From a checkpoint of a small transformer trained on Wikipedia.
Size: 12 heads of 64, MLP 2304 squared ReLU, 90.1M parameters.
Each number is 500 + 50 x the weight over its row's rms, rounded and kept within 0 to 999. Layers, rows and columns count from 0. Numbers have three digits each. The size before them is the row's rms in percent of the matrix's.

# up: layer 2 MLP up, 2304x768, rms 0.0576, rows 1914-1940, columns 256-511
# down: layer 2 MLP down (transposed), 2304x768, rms 0.0423, rows 1914-1940, columns 256-511
up1914 111:510540405394487553514453574531518560408478497464507505481485505540457516532622474545429457429505452510437449493451582426440546499487471538497595500488535538547441473470517522672448520421546435596526541571569550536459490532533432566450446417471569436579545466569538521492532556548480474581455438623383595514527532580506504495508506521571543526429414465544465474557551456527541536487468497552490533489498545484541450515532469500464524466459482536514442507503553525462529474490551508448535445498478441475420431486430491536483581493519510539524433538601520504392494476417544462484522538545523515460620485395493505450464531533361489441512569498467484587511540434450554445565502530473498450525497486516501585590492495554535485494374520392491555435476508545452438476438521539
down1914 116:553512471426530524594510540511473475469572571498487459551478409568481555446581474539589440535478439476442605552463499503442478457533531543556480599485419518412510519507452438494535538524471510601456486432535472589448494467454411477509551519559548489449432453399579528488551545520501499484512500528460516494485534515522487439507453493499455500495520500652540375531503489503494570506572414524508517486508553458506512460447528471522517537505488524406528587512426417659558526485445502494489462362502480416520346522480449491382490496450476460482519505546435542489491489482548553495516359513527436491591476552523534501467511532413461475524491493518439522448526501546449554573531463472516497605427456459465522567461548543508522592449509553517588422517532456517585614584520467
up1915 101:444476427493608547427516499542573456495409401528525471507389385626437544509402510563458505470416468550374469496466425443552511530525495526504525591486557474461479535487527504466571571542555546449561549569489542588558580445482578513547550483578409473514519563496512472487447459500472541408467520488545431530466619552482538520538510494461514443516523541500523432568533466487548484537477584471467467489555498435519515456560472494442525469383541552568542445472493483538443513479468369462551448559532498518530527487426527511613430430544484581542479434478493539491543410525529460514457533532509459515464497526506509484510588466417464493421334448502482442474491578505571437430479459548568488487534521518469543479362415491502540527456563533442466557585522527444525469548444520
down1915 097:482524579447562544480549523491526524494525455554508419498463449521470464555477597505528501550488508503465514594469519515519490528509454425485423598478440574499462556481543567494553459505471486456440527578423504533533458379508453466508581493469418594534511473414497470386407541437530544549519477531503533464445588539515546545488542514437528595582441455508502401623486487477562438455521548395532428458433461465503613495437526414480467546508534526463579555408594561445410509523468472508506376606575481575528539487468525488489477463497453467476490500502493518508567483572428455576417443523556516484541508530504501476479485496470480486435438496450510450481472535534426496556478477556524440534402562575527539562544473472478532409462570553511463490497526512557592469505469529
up1916 104:426420558442474552538501461387453478585455418471440460517481480446477462452533511390461619502497538498484591474479568521591472524501506587602556511473508374449580433487499511495494448482472522513541513489528496463514520438530501473503461510502463510495490530449491504544500477463452566475568530505503504492559435496544493502463448514514503507439517525560497514455549479467502479577470441538519572538494435558386513426509530499476562472595592487594588473590412508414539485523582496441566448486600502404467491537438501519499472368519562440529489489470511466555482504490538461505553530440513558456460536433487509483540558408561520503477468419493480485482533498563349506472473421553475530637450580535563572431422483530465470527479531432521461387458477537543530485470551565
down1916 104:452503548502490538545515428555539507514442482486424436488483490485492530521506420385463590489485485503486465485519487392529602463462593606500495472450511432484608434399522448419477368404496523470478450509489525524510502501564520521563476399491461502559530489402469496482585580433441548542514565541557471496540498418520502570501484591469517548435570503528530666481462502502504538524474447448518514515467447544440507468462514529421540439381500457607540531480452534549490534458528471486503473551511465503475506504454508482506482484499628488498560572457557517493402494511576551577517545500481547447499438473548537478569527437583471430424573468431479461479558525504373464454501432540409480541508553554533567439491527542510541505523456516488428432421515580535531425463470523
up1917 101:421546479526508548583422459507485549406479503505502461447438541458583554441468498450444434600392481558494529498533469452423459467436540507613500538524483536472488582550468470585545594465570384503492471525463465514505507496500424518449538457456488515502519450449539559486485446500541469472459539467412564496485538367517486466474653471486498455536545518467499492522538455470486475569459551495442557475538582480436557558501447503468525563528520494502486492466537483576369454522446488544509492463606520470572498441466491494470450497478535548586435564410496567491485480545493512571518555562564482530465487515516541537488484385496398549501513536480600540506423538470507498559495485491423472499494481565511594403479466507457436563513480485555492575428475503448494606508409483
down1917 098:423518466475550518454426541456567483471569464544441548512464428574585484408469497493475578553497521521553446453417609485503568457531503464528558504532513490596461562608465625537460508473561365553515519561484467494486527497395514487503462498473566548466458426524565573403553486534556518485576544504540501509462509461659550530451641507528453521513438558432509460549470472521583448468450502476473511437472485479450450549533384528481540522592516403438550489478545578483377493640497472496546516496534515540454592501448360558447614430498509544427448593504512600462592435577530547529540453533543519433488444553541531533513430437491509533491479550512507567503499540481568540522588444523534464375503553491516576346516480517551494523575452524481542556435505437481401501510428479
up1918 088:474537461509491515505511576446422472488461571432458544485552475576581516534498568487515483524421575437506551440436439508492481505527605417436417410609498439472474513529554484630515531499528449525510550451591520427477395499417388473471626470529491498391411461489491540467527407540486534429543598516437496464407446445445501406440492499507554516533537470599514530413524465501482474452529441471559545461426484445491565477494523558522460499544496537573495579404472460417516548496444522511513451508529520396558474533529454486442555550630511540447517522511491482373516505484466488519544590505531462516592508506548481448537410469555513515499533479399521547504442410495504471470514482503472501561486529560590522499473432519503563509491460480469455508556457617481491536563458469
down1918 080:490494476463422514545406513411561472417467490517527476476498466603516477408495561505538512558469472516553568471442435476508559506488538413448507481521521532495516581483460548475479473548489430534486558522465497462563461495506468459426490574521523470537486500487491485482556502504451614528570562498499501541438490517444498490443517435471523498560533565441482584478537534520492554490440512484448546413524412494380504604584427437591453479551506481525555511487522435437485543486491515418576518536422472446519538581419467487451412498550464513536435510428460557508576525496463536554572568443489542494583493498501511443526485604630489643597616506527501551512492386497503549455547471503477487431513540559482479558474575500493461496517511562434538498639494522415494571482478454
up1919 098:498527495486488465536511478433521540566519564515519523461529551475507446523545522501574475556455424598494582557536483510486491432574469426453482470510535512496649571573547460446585569604577451496418466553452556504531498543544497622541490493433560525475481536531447552482518602534505569454533465489543592480540482480524559460484481535622480451627534507412491474484487545452381512424582602546467403518422457576348520545419563457466457600514591497556495497499465547541558513445469412525432446480445511487458432555589537552481436520537411540524581457526436497479474524481463512466439524588544473574517533537410560494374472530603606559562497461460417558523489494557460514453535454625507431499525587479544532461420500494508404508428550427495407517487559494524537525503449399
down1919 096:492518502425534495538461474466519457446509464456429530412539595479524475527457524447546476553536466483503499455511543568522485434495462497524460541540546539536641407584581463477541624594563562615440457437465620508607461443516526517521478466428515484531445396517393516448483610519455561480517435493484554489574493463592583540481599520506505554608614620451465474479508503472446600430407519542483452466509415462509558443447629530485429452560609577396495501628473499568521421415511564478478494507493479484547542502551532477572482431443488548492511479480465449514563538442561489472515542641557444475476438447494591543549522601548573551524561449464447516452446605502514518500457524530525526450539616484518538509525479521516490416401483478503532515518556476514447524494432551
up1920 101:546410548496482476525538508480497594449513549440412500560490458476542586565533512490544527447474499489581380456535432518444515431562417506574519494468481530477479501452520495492522596586442466582472486465503491533481515545456409494520504467492497529549446380452531525461436422516601460585439512531475503463507530481509456483510490426485448449458456539385541485524526558454521496538456470492507487499513565465475523477473461541541508524597482572501499534430556484557477484475553476509485436526538502555450523521490515547550485473612491470465450509502499467590509502445456477545573547547573528507540450507474502472436521545431562498559499543408500495507468554504586492463534511483495420508447558590551450542572511389515476586502469509465526443474483569541509588464472411
down1920 107:552448541438451433463431413546603588540510493438397513424546441502501542519442479487466607435458452474518444458589536527457477510415572501422454499570468572499545444456512444486528437523529538458432515496452464478547348521526397441487497508431547486510447462570462505477455543520545535575502458537405500429400504477406442372533471506504479483531488513458437595476449518408554508498380557552377505439468543520571456469464561493513445508446415539429467441444460486425469438527444470505452465478479529418582506595410556455537465523470496435504441517566471592541490475502464518536419471431471486554474526509433512585551505485474548512542614555501624461510466494483476494523547554580469494481453573593525452499465508554551475452464539510540465506432575575505480555444438446
up1921 072:525542508455557432417500506534571446445540510484573546538501532554604520493520514544546537535441469580495599545454421497513531452574573511546444532496506437526496517472449555605551551486458427604536502572606525494492493534515494501443494498489464505516462512490512400461488536515507539571440475495498444487533599478549493532480457524525525567569541541541499409558546460493422492456461493457392560515586473521479493434445455638486603487536451390435511529558489542519585455490445546480486547492490473522576519566544489530580573514498493526424557592484532402490478354435508480522475500511512478462482499476473425540467479439401532409576467546515487511479456424536571544455476522473458512479578431525554403493485406434501380528553464582525524435572516611510418447418431500
down1921 065:487506438569436515505482492439478511459558535511502398458641466524473605512433476490461454546546494497431447434433531596443575520461486453455543477517467442482484529464523591444514381454517459431474576566544562441533520534538488479496523520476486498489454549451471485484545480527476428453450561495517468432491593588538524508425558472521525513514494552536478474579444483462605487578521487494646546481491506517464462520538470460521470544555517561521474492537430499539480499560556425449532503549441426420474511478570562501576449589561548540482507419638489372410482459552476609485403560523553526497584432535525472545475497504481644570457500476391504462551518563402500435566464492495386553541430418465557467609532500461577457595509506426567481510455431436494444474475527382
up1922 101:538479460496535443529480517453528443469493523496512471519435508479580487484522460483593582490550475499552502556567521560463476443476571493574473515517524514413509542419484456578473491553566538530441480460350461516466564578517558485401491495574480480464522462514567503539555463489535526466484390580467459450487566504508553454563584571472451470506413531449488522550399419550481491553435515427544433503534489525542521561580524541531419556531447516457460495459492419505578514522434543627490453444434506563621487519491542444529559558559610551528489539565461550521493533563508428473467455490555434500518426504439444495438535458434502639421493511523531395483457472542484446546490458442492498476527416493527520507449486444471437456440485430395517556510521527528571399539517481
down1922 096:584576452537472458513579549460509488488486453498539518470409596399539429445540521566471527499564509482480500526580552456576539488433524563517460533590533552417461486532436450548478505558465620420460475484481471500461581522497458500419424459503514504409584589425529553511516539467484509620429449632450501519555492544460489569535462542479454471548499404504642468464499481567460510550457436423496491545499387599515493502600607565514492591401557489415592473636436523455613620415517474553579546558399431486521398525558440475545503488546558463517427528601573503565484529497514474459495490542499549503571475470478445610420499504435491548521539442543487493476555462522509469469489526520450551509454413513471519503488482483531545487498455572474439454517416484507489373486474501
up1923 107:469538505530514526476546521462524461511592492488530612488444508476529462508434567537460532475568490529571475525503448552467452543497488540545513525504568577525539400445511477470492495455490570489463517465481448508557431561560470533473554548518501455454458528393501457497517547424459485490544455466524436511532531576474404497586432465487571429460461528500482505415439458559536452546483514557526534481512499503468479492504443491449428568520426499564453555592515464552497504542475386537522490577543484500468533523609407559576545496567509426554506503537592499491432508624517421524518434545438476482628533452471487452497512480549449493579511462418532559486451564493599559434431536533459595528518512570606553599554500548502505548512432435462501610537553508458498526528457439
down1923 104:507577443419486527437561510523522513457536513514558533427469599475456512551516537524493588485561460444476499566445399451436423557486522560477492514546549540473463528447515508493408552394452589498531504468508523457550415455478508508526559367561526463562486590456467510412524565493517543521515483517514418474445534453473458473539586457524511457519497558461524531421514409530477366473638492553527517505515564459505527492479583514469531517420446504467547546459492494526483545489555411476462512477508455583531511475563430534506383547514550443552472487557490480438459599561539541497506450539447544528531450591464442435510450496513415453557457406441433475543526585504538548453479495467491499481460588476468467441508513498491529494515498441451537487471439563445503581491498479
up1924 116:384509488463485532473477497541448486471445580496468549461529546413479419466530551423461451521509439485513454488526464482473483488585595486487505528486469554563505484362430495528395544493477517491548456535523485535555508396491423524484474529435410509542447443585498523448509467596559532536539370427554484446539464462508460433557509506529481558529549579480528541539514502489455413475546542558491526489507509499540548436553451641464462464520490503441550506456530489560542523485458501454493427546523441492509412454478535528484551396432458502554477440568464473495538522538525446550492539525572510568526556521473559504475486584384527577504477473458503452469573543528547563463440611463454414570469577468480552534493424428479570332540591507416506494476431439429501586549466414
down1924 137:497543396504446503562457534539434482490540461484457453493587469475479413487603532489453492468436499475485543486435433565413417518496565458519480444449440452440544510465381447538397493505501550464530466551539520464542429448538356616478488520463388477469366508435487474439467450630472518567500505506576499577541431481544460476453505543471489510481450550480555523558490547474502440472443530496464508478498452391500450513565536565558443465539482563485430528517496473529495503478453488470462435587515512478564416509454531502460508444516469356522459504512529507487425551494525490474468519560530436508543488589497555536543520531532507652443520497582581508528561604567480499418544567522497575495379543506459565580421479374548513440476586460485546524459495451519531456546447421
up1925 098:501517498477513503537602567465484468545489615513552473487453469501513487471534567599480514467497562564426492476568441491433488546573429489503401468473523526481418501490493479468522568557540497444526489603464558509486537491435455415440455463489543546671468550536532470505496439420588588472573475540487523557526477612533510520561502490411537450396489395576550467573488595503483487501494479482475493501472372471489436523350490471464458386469527502524438481478412462510505536547504619412462430501487420505480527496472548508461556541452497583541552515543421404454590486500473473498502506533439516560581552467512505468476474536562518558471450487536486503613467505543537394437456454500434544509497518538567513556560393423464535539512517490461483428569490573517483544525415556
down1925 098:485428482536502503512587589512456521598478535494560554576588426360415544431523535496480518505510525440510442509498509504489454469413462480553455557598398489512498520477471572515540567537537536461468542495517600387485560569449441502407444504542439476541506568470544552465409435432495488542500517587475499552616460535449472464462483571498485528416560583509552511556494527516562492573568419554482487454479467497551399462522450547581512438463486525470532579520449578523524522472469510427429564464511417510468504488470509449509472551567420539528563447545535479450560508535572515573507569497464583459425551541553548514529545460429480525430474524453517555438483574453495508477452460562532503562473479564521524520381513405527534465441391438565574524477513415415477434532414480
up1926 067:555492430482556622445538454440562557483549620490509508457581420558518427457455479586547535465504482583499469476502485437464519462476528467531453507496526543573475424519587497452477538440573403517521489517490544596512474452436560402460430413506440512466508441555617414598499441520531520533551551551519485398481472512476484448465560511456555428511579504472508510480497548435495419472503436527580487522460531518554436480452471525410438480506479478439455515495453578431525535409574413433545513475427508447434457523470509425495431548511562490554559489522460564585463555428459486523512528453508541523494445569609505468408426590408543510498494555403513515412525483417462526404515485538511434457486502470436495520487493538500547533540654495519478549405558505472497501519526526
down1926 060:479419456540534545439530540568622546518463536552526480483566490545473484524500503523507464512568493493477511546529555469551384514517528452473554472497508411506530448546508484412409483502522455476509501533488543474504442391497498456568491501561442506425594480509490577526476426456487533598564458527457566496478549475456515417515401378561428562520599495536516537515569560400496462566626487481479483517493480471550565504507473485552545533568389518564440494524522559549459565527556514504518516493523580506505527533511431493550506444484527553559453523488557459517462494504533522511561528437539489493578431509540479449540491463460458473478539477455598462482509394443408571571474503587446498410508448458570542487572596470486496437438519551524498486514479460497472423491452498
up1927 096:469413504519455425534539468521484422507490409535495503520500501508522465489544627561463531564438460529469521492578600432531595515467541507589479506530522471457568566444552456498553475590419555488442547391475517504513531517462493475535566481518604432390499477511535489489511496517508503514504394494489518436502464540502442554556547461404441500568512500457466542585455356555558522506483476478507453518451475516579482420496557402546468494522500545342466531427497573462463493496522491517434496611489486517476497499561512517496510501540545585482504444537475402493488588469547493592530535544561426560439479446584432527516546590614540606471472476524531486451502506530478483523526501546432562539386459517392477509484464464500531588536435496520564575568498484496531628533461611
down1927 094:460457444522468472628445441460463398553520471535595576518520528545563488483567492560555502530484483561489530500546531447459576541591481396488444565440565452509500538520540496431490434548509491581520486482462462470484517501462480559426468470534605458426489520464470483533501465557583453470443480456548491475519432464533458488500538433514541472504503551454465513493454426484552445511576492551497496515416485577553449441461462464456397469507531539379503453411556522505396488519517455498534489629562468510540516567482415469476522500601593570579502500538481435468466529485533397511578485567468417494393453427504477552539475489575477493460475550520504507398453494531453511470493523508446483489510513535462570496484465364574505456579502446530612544565417487532448535504527631
up1928 100:560447485519449389528513556446558425491455481431469522577539462516558471518542470529482517498446474490470579437472538523527495540537508509464495490535563504511493486511455410468479426508597454439450377489458483518468474502530531515551447564467445501461467576440422449616505552519493462444487499472431437566541535425542511470541531483458511474558509459456518554571578478488554479462519487537431497568422442443385535496543415480524417440469468593432419546633573531518486418564604572554517569473417516431441490486439502423544542434436481517473479542488501495433458512472534578538585442490515564510457533421372509464558550450505538461512445461519458550448494545482545503581585437510466511522474435603388482499467602430506631454492412497467419506477462535560442494541377516
down1928 096:523509476407472317553504539591494466475512462542407527482503519534601440443532443496556579424438495498485540479643499428480442472460502489412489513542513561434381454435498497471433471537566534498432478499467475552511503484550562530528450464549457451490557460417430551532542616549484497486428497521454443565526551391554457480504552529460498522495532541480431560466543532495560413536480493521540441419598494408408508452486479486460476443458519546447450462509545597469503492517537544513510549523426494520527479488569582445563462501434458488451484498534436559460491478567521546479504516435469598452467496472462504531535485439539500498466472526543474598527449451573566487477469483447432549502452456563543485538566541445426526497534562514534473544497437457544485441580405541
up1929 097:523497476494621493515508587476477438469491587522590539473472419561509468505521489538516550488561438411463469531495555574494537435573450486525470495449510499487514456595421421438480516509525487481556451481455453499529520531396443559487462525526514490520545447544468574478545486526435535420517497549463468492521420483523449433406461435486423549484623446537558571435481481509425494515509483530384423478440486466470565556516520566600432572521528521404545520491571395503510531545580555466510457464511485440491511480462537440534552536467482533482503408510509516475550539482539581506451488458550562596510446555563444423534492538525461604491466528523519471613499621400439546532510590468579479513581592495528509497508554541450485527540547516498439367495563459531468477523522583
down1929 100:469383512503455412495509524539423447418593485513523541535552442543522472490523458409504449485509499566583467493535565494423550525446546530478588495492395443464528458500522495396543445473501508483583425495537426481502499499462517571480423571527385437558480459450527496513540517533459427503471538485477496445533545550503531555499528526418577447522513398587528496532569446445522438474576562541579521519451509463427464540505556486471438549498507620426513502520510548518551406408455510531552534516496464527467534468548461463461483544499574552545457482541431565405604457552585505513478569442528512489556503470555548496529450580551584569457446453515479431502442422518550441570515567415503548483547457499446466476429563503590586468523438446494493565435461634498540598473395519
up1930 117:466533496437608400572505500531474492472541461516514449513528465560430627501525488471359480505442452468493478438468471601536538469527452455528429574501506544528451456500502451512477480485441587520491477553442470465436462502505463547503574485479492542424505466504532476586477526530486525524554444507410468481466588535536569515447538437486532401584486436508607505423533494512499480503430444442473433480559469460446494424401487542503506469507508526446494474559497540538377437509578476615461501401559599517491535507554467509624453396613475552492537560511496418557455403441463412473521461423503524488510443532463519581554510480529507523529507541583439551434496515444470562541468511482531500503477508455471560438466458476529638528536516477454471523419495498448502484542526554
down1930 111:538563473430471373571535481533485502352560481554494375514497500565551567496594512496487479569388470403525549555527495501534567482442458493606496499508486477423463475510519467430535495561411500502473458507540555509539489423482456519535540498528534491468568487484424545640532551480480438470502426531461484473506496506523445563486502531568530486572511439507515502453462522526526516534421540499418548529560477531609428463412509530531540445500545473439523424420522500514498553520543518536485512492524517475577561528514593478607547479603402486549497514502537419429449496532515574466473482472519429464428451503507485563435567567465532487502554421542426554578477535502528520545599445477468518477473468456537540495379558478537612421444501557518489490513487558595471415536507528
up1931 115:541479567538535596504470461534469487476406545549505432436466531549459510517495476504473433426546511505486473606462434551469446481520480439504514549608542466545500496464503519471507519389513450615506433484524534496505457518512559565573507349466472511425465448484510611609550531510439533503501542499390632505573489463456498499517548498482395510515511487492411473516465439577487507476547531530492460471457560389484466435502529459483499520526520531512510535538573552481453506491377450487593569524545625434463460549473571441527517573508628516470479552457523540546549517518522567526535508603457495493494551482521592575537515436532534567493477505476489524486512498431582496453489478411489516591514570379525593521430428390455456596510493517478493462532484635527486464633481523
down1931 113:517545438500516581480479502471564397446461526578472516491419496446457528548412536540494464518458466440405485620410460467454485439481591477473531476534457471462438528454444481535443492511543554475562339535499510430441509497476473395564538517437492595454402468538614549453529496501459499550514494487469558538502477488533457517536569533443419540481603486503474590516459508542404557404461532551479488529481541454463472539448526499463542508520472540452391597568385507555445502592397419457505505572557590475517403540468455434593483452516571470476377554552510560505386497473489555548542548484518522491569558497556547433435482512482536583489508584492462484536465522529528489478512547479513434496498605393601496539368508438505460571482548560505536519454428518477550494494487538
up1932 101:456534480476363585497556510476414517511535425494464524486541486516487472424472454484479507526419582461501474471494483490498542490457550486486437517501516517519432501559475527456510520531525498535470551460425409503622560508548515466464497532542566501488442481519400493462514473482488550511473655609615401574542529526539492567432494487531411520564410459513453528499553548436494480459479508448501510593486556640431521519541516573476505500490503543491655505573582516536473539507451458543450462520491485477514551523469443528518590496436498515453531651511576560543463553487514481519491471502451475520516515401522481542564456573482525528581465587477600542564522485495542460490455479510595549479521488532484588519531455458525402471518540447451433612536538599399445415585541587
down1932 100:469451498437435553499576528398478492512474609499477470501549577503558527422443505546548541426582614495597501438508500496575621473445573482541516514506535475476474466473487512558507531456495488552515517522542510533510505528512525519453509532534522534492445495539371375425507558453483542491536570459518407488603554472537592480491496491425452668554410332553531479538525516467504440513610648505586544498355549541552490530456578574462488488386540449537463543562394471478370418562406555584536508553508523425538526493468524580464540528423491525459498536555466477548454503494508478438500535591419511472508481405536486537473493462454482530497490561515550427548419476511555480490443516565646525467502477459486536456524506577566446439613478541444497596459501517465502509568436504
up1933 103:516485551579494544531515522439479496567563485531443456516456478505465556501510539500539498476478554488480468577595470421473516536502412461515451557537418540483547529474426571429419518539483485456438535535534515470544458661463335467488548534485451545466600585431501491456475474466509497483501495527550560526489507492488422391439443516465525382489437469484450520513477417578581516499473430451514538569529530545490533524528557511457417476522485560517411522565474520452588424516505461495473472466426474490476616560556443441468484473487547515479479549441553577496538519511532527510515518474515511489509500553538450497578401516530516450481494562496551421508492472505427554532486609486382505509509416530506479492492475486442493463507535485546523446522523556502438516459533454
down1933 099:477422483556496548586537552502534419511580502540387474543518538498466524530498517512483420438478536509423519522483562536538544535519441455482474439519420465427422489496478490469466456468488430487510448588589454481524483563453401469445606527430485515535505504405469507507477573401453533534479531569487496465512533471474533494480438465497556588504501417413527393442483445508458560506444473445527587534517459460495448442446521490511408464471465463455482459515461514499500416473486570571505478541494495513547477606462530405468520450562493600507464492487510529464532506541607442591527509563505515540507571400542486526459472498497470494496512499455476464497417425483502408493500575495529500452537446499457451498433509459510556513552523536462472498530446456553467436476557500
up1934 105:538489409486557507565528494489508467495496523503592605450451451595508508529510448534626446503480484448532532450488448454534512442500477487471539460452537519576448452552496471436508511509443545563496493536498499415534488460424486459426426463495413517512597545497484495482536501509473507559463450562576477533451515490497464517429513561369373499461545538482442448448578535433566548533570419516423576618517500481522520502521431488521412414494484399507534517565546520489497490545501475520466579577541497466478500485420568493493466508539524574510537490541527473564416466542400575540536509510423501383590549414527514566434584457574494509559505513561518649533518467540497501539477477438515487468403486491490526492456476495460549506552541509554437553540465614514521516461562505
down1934 099:492525565529594532524563464501456453566470502503492484500523389452543480484470570552474497492552487584524496483429422506461514512497487538483509479464462499532472517418532521513462581437449438512511465524409437546522380504482489378457541516502494523455509515524516512506550420435489429490475482495499461539464444544454434550515487544469429470463584562420510455435468542410522528534538464501514550571510546522528466508544441498558467490544406493493537540504576530496430463539457456485463604505434516503447522513573511525530568535495476392531631487482500370550468469504436468583577540508467492476544525500489581605487539487452464428574558493555466576418439433497473444426551552362465532513467473442565524503487426469540455530498456564507410503482571578469442409485569547
up1935 111:508439561445458572482482461483465522504519506524502435502555491427461439566455427400471478521541532550541477429506424440436526539567488491477557476506524569500539537551521472325540471347437468507417433585436519542420395509532494430453508496589544539525564508483440482569532451618435520483426490499478562531597562591612464470477479479544501574451574529459447461471433537314450540504480449488491529497528588508508480471598456439408513519535560449508552451575554528527568475466458455574510375454520496525451478508505504542412493503476501485496524404554369569501514437536543474497578586525455464463545469570447458437549531500521487471472500533509458568464455533477484519540540542502548506493605458540470539536527458461466487502475442522541566537509572479473493478548510539
down1935 106:527480524492506529545596461402502528388487534536474396452482519436543452461540555596509504416537540555532407394525435452456506535447544549474504525489545538441521545448478580533402469510428451379430542561528523453516494461408527489498550484600594534451518643514485499459589496465418514487496558492511539495476518580608498517422440481516479481471462537527469410425533503421452485555534512494497512439487452515513447489517504537475491510485517419552402503526447552476536437467511539544462502483538458455471523459476587478506516492461441418508501583518375450436523426480435468469562543469449540426491500486404561435530487530523566429514461483568548399514516560552476509490542489575593522463526528464512530399445511508486569503541525472376485521487520503639478521406544507
up1936 099:513516396499466528498500503479431447497525556544470546492454520492460546575487532381489385543454455503503509625445475557490511334582532431547566558454398517529441526527514552504458456398521539561507481520425504406508466491521490486380583526438502491527519573480498528558530533437538506517404459536499524543442555591553490571564499422526403505418512484471407555570463513541424504469469535518511495468525465528464615453476508539470520504577421556500501546538655494526429505489496549523502484493583529583534500433482467522494555457496491601468503571387452464458539527429517569537497547454459521458488457366516433568438458590416530480522528510447525397435582428570510452589564488505460477363446490502479480557437483516538520501644572516452504517476574484518470450485514475
down1936 099:505498488485462484503505471498484556395484506572504549446599549540504451469507563500585498425529529458479590564449648454406499560466577506466439549648512516514498433525469405510470581535447493508560501429566525498499488536542479505513540495513510533538447454534489482464472510499595530434502428533541570474516464469518428466441595584490538516511500430453524517500545483501447514550524501463513497517506516440406459492503440480497483496451398521461420442613559483482463596446461461491528493512537434396474509566394452493532424506544587479518490676589444530536480528422417529469454476507361560479538532469526515449519413470519471485454487538548400424540476468540473475425489534499512473557504460469467480534443395596506513432547474446475496453494522483530448526515544519
up1937 111:439467656522515482627641470410466412512505545460533529490506577501495581380568546471507558575496581526534461474358522442534575582550508540539512497497550519483524533559580537476505448514464559568513543526539570411528569473461569497542513489512570417544566522413568487507490492497468377556539425413380520576473550516496487575467430533550553478509495505530465448431564612494447466502487502470423511545516524457482551503501452591530409438439607536490481602486431458418500544578543492464531458422503540560456466445544520428569546508526467513439522514534470493476459500595520554562512482474591551484511477526460543515533541495575493499486440490453501552543569493513516566433559627423454540456507468468442477424552422419544465470515515488538476409409519464548459504525532586
down1937 103:539598528513580532562483505531431494501507508481537552473457422523392463539531506479467471478498508539424558528434523476583544549532572522483499446609341485536518452526485520586495589626590450466495616567530458494498480562442499510492444456489512472564551501501455586534543568469563415489500439527455473574437542430461498490504430519522522561403455564546552477514402493542536532492499516445608459362539504431557492520529511511497541472488373587478460589537523648476518524577535481409424517407417473542466568639565481505455522444466583472525466562493391533524524524602516562494577469540508379539494457473470483416518522432434456583425462506470465528524425514548504508509570585527521485457440500544575512471482417460393505507521534547605519535519520486477421549527477402
up1938 096:506531487527643448534530567506531518550508538517410490515460418578496443523591520486544475498509471465457422451484536521481494592493556452532408534484450453398479644526547517473463487509529493542480534431430519456496481537382518587529403486619459458469558451587515552413472481515548472562453449554496473434464487465418520497507495547502413485577469498463413454577556499507580568494493484585394478467437409464495582516501530467508483472521517423490461545463506529546422357523513443532616450453463481417478565471523539460541478620432510520518392498438479558448518566471495466509502489550527489543465528482472362511538542563418462536486449545500580468516495500555419482481585486517472439562517576515494474457522438517441484544507477491489464494505513415547438499500467449
down1938 095:532497458474421444524477544474553494567478538422488393486531562487503474533581491462474545471470468456476490377512530523542481480494492450533472463469400536482381574546493508475529530423607539533464546595481432413490463459472555527538441512538552548436468441584509586449496429500547418533508608506535474467479545470421438543426461444549496491624526403530458558538457532468538538619459489512484460490527564497517498546573558449484442497470605458493536478381496551488465459551441626531520457567484508402490460497486604524563490516519454503523452526495522630463494536560478438479500416506475509522543506483442464534417546470540445390461565549519562403446543399500480496615522558552554527509494490534446510586472551460459519522455550499500505429444511541483408460532567485
up1939 111:567578469488533615499554605563470568544530577506506473408556603468544501486498408537450480423423568464469534502471418519553513568438576384575553357460405545548413468534514441558469552498540469517520448534563490578512600434453485558646531477407431556423512515445569550531519496565516516513506542483443470473487526523416480518450498486598470487574480536513460498482526443526472577463571431590398511510436486422601528481552473458539448598445456471517521516409545530513472475452499450460580445559544539498490584574508476471519475502539390515459473490486502499506502430414513476497478485463435501476593490367576481461475465502530483401500494464610511486478452475617492520520520466506499429457473554518420537513540463535427491484520480523509439527551574399418479356533488472
down1939 098:412527528525485531507379488472600498531442520481540522421548461593498520487508516467487549526546517519472565578608416561500558547549455468519479545436489503449580527567479499471497433495507477464565464537449466420437458515518431554485542529566458533413600448467541456326471437422567397427545396505472559562459485413433401510423586464499442522464481429545495526577557574517445494517469424429546601526519484516438424580623538520599604545538485476527515502463422477525493440488440533480498446516452508429578492538517503539572416474483451406513508533536464513489505537506526494507473476513502505507395624510567523512455484492504490475531516598462512499544535561362521443512437574464499554515587486540476479592492485432566580513545464514544414519454526482438554559507462557
up1940 093:505521490480465539483439596455519498495464540544412501499594609414507364516608496478456477520512536455414533598629469390557425498476507452512547483486494560498475562481607495575482537474488529471529526509477445523586480517432517557459540425541499541506442442393466483567579490449532422558506624507472485543492379501472474529580502481511493531499576581444524456484510562492573500541478460549474544497520511486480456481456493500483496531554516547496482607477560495458552544504509484552515407451477401478478487522459519457529536563574538559511458501485503493509517430548485474490491511479481450447430483560542522520511417469463597490501468589509488495487470550423400502553501439330391467593525572475531509541514495494502431530589559389585571519452478558492486489462516473
down1940 092:483495524503438549510450500521535468506405468489503503472549495552543485529456460507451498499611428541555405442493514535494451539519498552500593532488542405530555563530516470484480579458567484505472520487398542495579460504478517569471515508539442581421559477483501425454482475421572458521491588458524554628496357451528449523541469499486587518496503423530464537523638577403523484563541486461536520525517543509464516593508497423496480436489510615568514436501538530419423600558472528473511489463473568581504490486533478498483463526435502508561495476637482593449562475556591491546500445486473519432438449519529466513512554475460586516422474589471538501531553502550337543485456462453573471463465608485546546538548551520506460457555461482462565442524550585458496615498465540